config.yaml
n_layer: 10
d_model: 640
n_head: 10
n_kv_head: 10
head_dim: 64
d_mlp: 1728
vocab_size: 16384
activation: "swiglu"
norm: "rmsnorm"
norm_place: "pre"
norm_eps: 1e-06
positions: "rope"
rope_base: 1020.0
rope_fraction: 0.5
qk_norm: true
attn_scale: 0.128
bias: "qkv"
tie_embeddings: false
parallel_block: false
extras: ["some layers without attention", "local attention windows", "shifted keys", "exclusive self-attention", "value embeddings", "an embedding shortcut", "learned residual scales", "LayerScale", "capped logits"]
init: "normal"
init_std_qkv: 0.0256
init_std_o: 0.0
init_std_up: 0.0256
init_std_down: 0.0
optimizer: "muon"
lr: 0.00144
beta1: 0.95
weight_decay: 0.28
lr_head: 0.00435
warmup_steps: 0
schedule: "wsd"
decay_fraction: 0.666
decay_shape: "linear"
final_lr_fraction: 0.1
batch_tokens: [65536, 131072, 262144, 524288]
seq_len: 2048
doc_mask: true
train_tokens: 968100000
steps: 5004
dataset: "wikipedia_en"
Each number is 128 + 32 x the weight over its row's rms, rounded and kept within 0 to 255. Layers, rows and columns count from 0. Numbers have three digits each. The size before them is the row's rms in percent of the matrix's.

# layer 7 attention query, 640x640, rms 0.0453, rows 93-127, columns 320-383
090:164095102164141157129145173145074140131136091195218117149149148116120161102126093184194109072103188160174132098117105120117100080124147082100127104104134133121093073085130133150134118137100113
086:136161127107138038143118153082179111147156118150060086158108140129150083175114109120061105152171088078090098180144171158151130125098084151137110135088168173117154089135142145153137153142174092
102:107189119151163142094124160115096110117183157174135130125163075151102110142103119071133163162167083108141128116088075145123124098161163145128134113090108145145081128127109109113132088202119135
087:211153113169180167151105077159129127109139101150128154146150145157139123111106086155124107154167132137148117108126168154227118131191081123163189138141172139080092140141099181151175156157095177
090:115110160131144106121193149121114187113125138176061082109117140130112199156088082152194067151049131138158151139118166113162111158067187094116165152095161166118137061094142113093148057151161154
090:130106135147143171125130107115153104154128156125142124141150063093142117160121130137096150068102077124146171117100151159113155125103128138120110186138151068129165123098138109190085123112130123
089:144112091118156134196085111169092113222104082125131109112180122148126130151142120182122109124147111091126149155121118116094127144170088132163136119146138109093133111116064127128075146115169193
084:145122119185089117158117165075103142184134210099096175129141120166198138085123116190128118158101118119140157179079147125084174073139168147094116151101139144131204080146090110070146147110078200
087:143177163132110062100071134114185109175112138062110150145140166108169134109146134104085161095098121113197137107081181119058148168166104182149117133136105156127158075144141107131134090126114113
091:108143123135135115099139112144114133105136110131137149151139109148056113154125111073094077172104152110139102149160110088111136128103058151110100130180112154148090182143182102115146079146127097
089:111127159138094211107168155108136113144087163134067177115159171121143108125124162151128129167079119139097156129153155096128131136077073121109145132148074162141128107120119197131066144049158065
087:173128074114104111115118140063107170132174062201140193153134129126101066143247092099192178154127138126112080176173097188185174147132103166168128092168167098124114130169120148128106169123097123
086:150145131206170101107180111098167167110136112156140139162165104109150051090134160141112149146125088072074114161144107162097180123095166062150156183153119127093124170100132143076069079110078100
090:099129110112119152166122141088155150089137122125166116138161140125106071129170085155137135094189156113123110147208124114135091087180118121112131160161121121147173151126119071145125121120123063
098:138120160128103106163127110148218116113087149170060094155140159129111129110090167084129118156103089065091113136070155208155103168131197140110109098103084168124161134083099081102103117119147141
088:128132099142145135114174137146103165165142103159175110121087146147145094113052111155097093093145099139127151154123109095177093143125067149122101083107135098105146074177113117133115133109138151
078:090047138131150155109117116153169131143155107116149118055111167169148126171189133179185079145110130134122161133147148167152143170090156161150081141152107172124191172163120109110143092160123158
087:168109124138113143111132098142130194105098124113127165132119148110100163140162063071176067112082171120137077078131119171079166084101120139125142123114125184118069148131093163136165121094165144
088:132068114139116120158179196046136124140136151160089120095120204104146136119122119110080132106097162155181150138071143087080186136085143167097161134197108157094211091130107112113098045113178166
107:118125136084186116158074146136129132110164104088147126207095121062129129145096079136132092085162116099200083133121123144107091129110105214163082122194084077118117192119192164154140167127136062
099:067154112121118130140100124067081122113115070151108082154054126177149169083068127136121063165081066066114066175147133163128106171111124078102139145093132136103134166111158149107105153165174127
084:115158161059147083134108143146129139130115142166145214083109060133129118135184147116083109167157133127115110131145179120099096095165142149127113088162133178143108103136142099129109163091081152
090:192145202169171113068128106177102128160154083108097110184069136148129183084110175117158020130157115153106096116111149074076086135099131133099109138089146160103079133114101158150166195096128103
081:160181127101136085125124128127123132133111123153118125132080102120125119101111059099148148151161112084151046117090209188147132151062125106162128110124154123173117184092193094176140081139113114
087:127120188081124105146106137135099140155122179177122129111092151144095138179110094139141117088160185143143142142132111179172107081162119157129134055120140071147102148156185117136148209181144118
087:107133150133079177094140131145132127096102156068144128118120101136209143130075186112066091101091128108122154116116151150090097137138103126161107155109124109094121106067155085126109177159073133
095:111086161044141107178090099110062103175169106143131089104121137129102118111108128100154151097148173105158112147197157164159092099115097115161071118124167088135097089147126162130154094133090133
094:147087086071096104061059128114083096152121103182115154077130137140101101167118143138197136134141151132153139142106126128161165069098126103056069097106085099142083144096074090097132088132054133
089:160057178140126111104112120100178123086124167094048135223109167157109128146117194123149113157135111135135146118103099139103085099126031142121105086175142143127098105099167159132160226146140124
096:133192127128112163164129110032081146098141189128146121117190111072135211122109139119083153157069110112112135160106125098121093140160159087142118198101099176100140131090162147158100140106116127
087:147164107141086136138171110147188123099074094133102101153120162076137093119151064194105124089131135121166079180153092123111093145143172158097131143128095104133039119140147186104149141052064146
092:130196101163150153116102186163105131133131161139097122117160141122094173164121134094135152143103112131078136171180088187128137127128121145125142099109131115177169123192061126168138051161140109
101:126120070102082113099090133137151125124132112112145140130142133115092128161173167146016135106108131138093124130138168148065071144178096177155095129121159101110177092108091147088097158089206138
086:153113135138133189129132106162149168074096106093162153106133116137079079168161070182100132116162168049123149149147135110056126167165069145059094095190092083070138187127184165146180160099136078
094:135104133105109106121105064106152070116152047083149112149154186096123140177165106183151124102137169108161126178158160141079157168170132102124103151120098103164108110125130101158083123122136168
# layer 7 attention key, 640x640, rms 0.046, rows 93-127, columns 320-383
093:160146141157109168154178120109087135130146116160247124145157103113099138046131088149195173086106161192150151113090114163142182103134167105096156105081095103091080060118128091182091138084109120
096:169112115144076119158080123153129140141139153085114160112081138089161100186169118085060116144137109109092093138159181172103148115140112154095144144135167132106115115121119133159107161130197058
097:120113118095151080130125148099101140148139140142150121113153069146185137166169152097111161121115124152184168120136114114107102148165168100119178135098126135184081132110108155128160047164169150
095:229136143136178189121152120107133160112135111191118073161137168150154129109143142118059182175168126170130164130088174131210090133109134086148161155140153085115110115156140085140144168138168135
097:158093170106207168196189142152146152152072090173108160160136180124093202134101103109118122158121162136153126149107114115170093120118136124177120127090159169134087096087124132158110058113125178
099:075091131138144113101133139067141103139115096097142089057141108114105129149137098126093116079105114090206120148115178110149137103144080148134183170114103134191150095067197112151144070061170153
093:126096137129161132185102129115088106114131121155139170074108125161131119117117128209075116132112146088126173168117096131099152125134093155131100092152156131130160098151170123130107130154117169
096:133176090216069165142165169069127105154099177132091127141126145167121148102133154159141144127098136150180117146111130107126129085156201133115135124129159133128180083119120118141123088091086138
091:102168153212081135116105118122153138165118115081108157136139138155113120084149106130116091050094178162218111107133157149078063112160150145128069097119111146102129189124102123108117148177130167
093:166144144108149109159120103160155136188146101093077139149171168101076087157129201095098068120151159137093085143094171085101139125067137144134119139160145167126083154139136104065097118139140093
095:122168135116161186130145199114065142171133179153057190125124109117147131116130128155140142203110109131134126128095126105111188134122105139132172142172073109150172109164115153128098093151097141
092:169105139128101092101077101162119150151135065159092178131087159151119090111182133147146149117138164166141106182111157105172181108135120115166138100144125108131130092154089178113158164124154125
093:145099123132127070101173117089122123179143110158144135135161119082182054103126077104135111147130072078134125120145142109089179122147140090068161180151125151110152164073142179099081063064077107
098:098118192059105132150116111098185166092093138129131110128155123139104090103140074149093100116169168117097140133166162154118113113133190190058181193198172084126168108161165139080150150175101089
095:140160147138106148149144062069110100119053112123150125194159214142144084099116121124149119177110091138109095161142141147119063144192196161125131124150123147166114120062142120086124132065141126
093:134079186109165176175192114082129120193115074137157114148123092134192113147140076123079110091112087176169157133112102121149099141105143149117075113099185093142154128127105103153088141153169162
090:107067094144187144152110113120126112074134128162167110037111158108139113161177119140168091165144098129148140163137090116178127117090120140152090176106094208175123111128072140123126105190108094
093:100108158073078132121119104157081172153057186161164162129100126132134160139087134140138127140099138122119092123158135139081125150078150127125208115090114119116123128203086110161185130098151122
098:154060123155192176119166182166124087126128139143126173107123182099166084096084098135113089144117165140130161124083127148052156159074140143090142136171134135096156123087132107132147075088134175
104:071122109097130093149148099115114107131154133137201061181083147061091150162114115097193139098151109136119104146120104169139076083083120145148103154142085131189053150143165109110125152109116104
100:119151111119148137189109127109092130090122108161110134122094099136139121123082116162130081139082074074079067151129119140177113160125105031097058158108152160097118163085095117146091146084158144
097:196175173059079123110102142124174111135123134118092152080144126098083133138131133088086121168108121104101133093141168158088161066155115094157161118114143078106152114152130118125104173139142082
096:125135163157189101120108121158113115186190177091075099126127132113147158099107176134138104156131125103107143094113106111108131138115076092109058111080122137092059167129121107121122158031102150
089:085170078120155066093081063112122098147133064172165118099113109125120136120147102083105138106171095097173078088184189164100112117100114189177127044169149136164093115140151104096127120113075112
092:164147135066153091175138132128106141161099113199148117111120175157104148164151084140123141197161164194151111112158100138107150090180122144132140078141176096097146081134082083127101167163162050
093:107152139162063155142137159135102079085105192087085177090148150138161193090065162138095109141109131121061174149133142100088043109106116111116126146108097135101121128110125121106118127170093121
099:121137140094189139077123098121089187180142090144102165141164135108160069194141157127120103097137134100095109151171125170135147172096123093155066102108114138115095136079119129085078128163139090
095:112115139099121105120067105115108087148140111132105143118177142093133100141087140099181157111119170079100118166123119111178121088101090093065096097133137134147076092124122134110171082061103087
093:129139169168143114121111119157184123053156183126101127203133139136136142109105160126142145113102125142102133127083138142148096086096077102135073066148153123111112191096178129135145149202145130
103:088237090093125155218165133054114107127133127125101171154084125096138197143108139167171127193076099105156101126111106184099120103172110067150143183113169171114094099108176125109112086086122128
095:172135152133122100156194156168146137130120076107128093185183147124143053150121133178089161085119164141152155163178088150087080160101221145135170139165091107071134125137127113165130194106095086
094:168138126144089129141105127181114103171102089110101140081151116166115154123132143078124140095138125158095121182116099146118128159134137113107165162120115106169152110145145138118137059125136097
099:105153116113151125081115171129116155159129097112140078156136115165137103159148131159062136148122110134107128167119120096153067122139055177145083108140159124116203099106174089092112197112135126
090:163134111079095141153151116122160159144116127055172171080090086068081115155205087182177104184135153124139142109158104102098130153184050159033087134135068114130180163163112166099130192107101090
095:157157103162120099115111121088128105115158101101133072131135142139126138112173162115135137107120166168158133206176171094127135194125179113106180168123090157143102147126125080172082144062090160
# layer 7 attention value, 640x640, rms 0.0519, rows 64-78, columns 320-383
100:110122166121136109149096115116132101142114096174121154179154122169129125159142107114038164124128092126122169128160070151126168203103087147114139093123166092129106140140143181103149070158194091
102:147135121152118087123172129149162082117112128080160132156150148113094129166134128080129137127127157097093184126083130136101152117095053158163090111133142109086154162152139116173107105158066070
106:167152161138068150080104117174113153161089118127130129101100093086152185122136107091116059172086062106131079079115117136147149163115136100069129156096111131126069152146144168087168148129201136
098:089110153119121233124132139121138064128069105070193139104134165144150173104133153191146120105097145134136094134111129144114155134085159171098077108156122129150108051096153105129078151104096122
107:080130129100155119146121100141163173121125097083116085126155089124156152186163148136156111087161141155127147137153163127114109142166128161105146132121101145162126092173156126131143109092160150
107:076168060094101088110143151105132165075141148105096079142060119132087116090184096173160129110137143139093089122148150098078104095140056113079107104188131049105130079178116164115148182177135124
109:136081072121090156124119135138163051100122089133081089131077135076101140135199123156110078137123138129115135159142124078108120119227135114110165121136112098090146178107142084110101165107129099
098:147081107121115099197085136129131125131125132158095123196103136142083209160156102074129167117188160105114120146139133126140170134104139089151092169126149100118125121170166142161134133127122134
105:051158058147153166157115158118154171138143155139034201101101113161163121128120117175102153128119129092071192133080137141157196143094112134100160137107181171125136106069104140132141136154132115
101:062097168151163098111116120157070131074127085082089077121059208121119209148173152095091120100102095107104199113094160115140152161201137084142110159128082102094097141171095138085125193140137120
114:155140119154132149112193133065108161082092126076129195218108139101142099135129131121182124104120137130141088148101110119147167091169130170137129173068101100119128112163097126171091147106179191
098:158150112177100122024140164102135072095099122157068180140148129089143147149156123096106117124175107088162104104110155127106121163178126169110073154115112157149171077114090126120145182098195100
107:132122168083113082083117132127086131092135090122102153123079153165131143175161193048112180136174169132124070133127100138164091103049110123086145141133118096150147104048129106149115154122153108
111:169145138161145171142178145102092068147130105142122144086149108154146170078069152131114173121067138085190163153137120162211121138108110136082097135123125105136082162170155156154171084126073170
103:064173128126125119138135154111130151098119169160082168146148149100145150001097132170169100166143131118129074083132185085064126135132118123054128115047156156108069165156186090116133140078126116
# layer 7 attention output (transposed), 640x640, rms 0.048, rows 64-78, columns 320-383
099:140135108111171092163162101153153148167100120109100132154076172099142144100147135086172145103121084093145142124185111147166118187097081159073147095074179138148103138121180165091189119139149090
102:122117128096156070125153069170086088136053127113109180103150066134102143188168122062200158118166105165111099080127128111112187166112103129139141116155085122127139140175149111143148123123121112
109:099127172072137167139147155134097160172109106121128150126104127102115168088115100097108027110092118166139154117146134103117128121154130087127105128129143141105101150161090153125120151153122100
100:102100167131124118120158153104097094110055118119107123077119095152138147072140187153180071163134138108083117154129135143100153134115122167100066096106131124145109104058134175111065181133133195
102:087062113122135097137126155125155156127117146125115145105179058126172127148149153114165122126107120151133151134138089162128131096141106108116143192160034155148189139116153153116156127087104095
101:078105083120087132174163185129126170104165156128130105153083122092132099078129124119111150079119124157153122129140151096106114058145116100097124166135130149092177187160114162072122193139149169
106:148120119187143155114074107134151151116090107179141050196034165121122168127172088209096127141133092152146125133166133122128109132185159096120160143158112096093193199106101117123130107075147121
103:137099111083175086145120146147141167149160169155149095133142132130090179128130091119071089099190141114112138101154109116112165145145128109139121196167136188133139177104170126137089157115122184
106:102113101145153103160109183090105135161145138118180162089181112132107165159138122159094136094118121135132107132061097131115165124065176147073151161151144147123097158065090151133114132147111115
101:098101148136172163076089075100119163098144167131102134130063090072154122079137117142074136116118127108062173129080073140084149118169149056094092136194102044137083183150108122106110123117109140
112:108150078173125077120143129117136196109094129128132166159131139066117120066151186130100146104110112112144140129096150090137178100149161113132136169152100135137174149129123144134080194054222131
095:166134172142116132115119143088106150099196110137149149080135104089159143113146087118119076138095087069191167169050193164105130097150194217132098136119204169130165176122132080131116165156207110
109:126122137148107090188110122104110114125116119133145124188162141155120075130098165049190145081170086138148064161103037164191100100122102164103118143166142077110080133067135120164110129144122125
104:127148100175129140158120174105113186136129095141135121060180130132142150125107117135125126160107112117142151124178193149147131169100141093114174133141074130115075113111096120173133116148148203
108:129127138070133168152087180081102156103167169183107120142125170151133226114145117142134071129082119143176067093115150124121074110086140139080154132116165125093116117175124157129141146103115156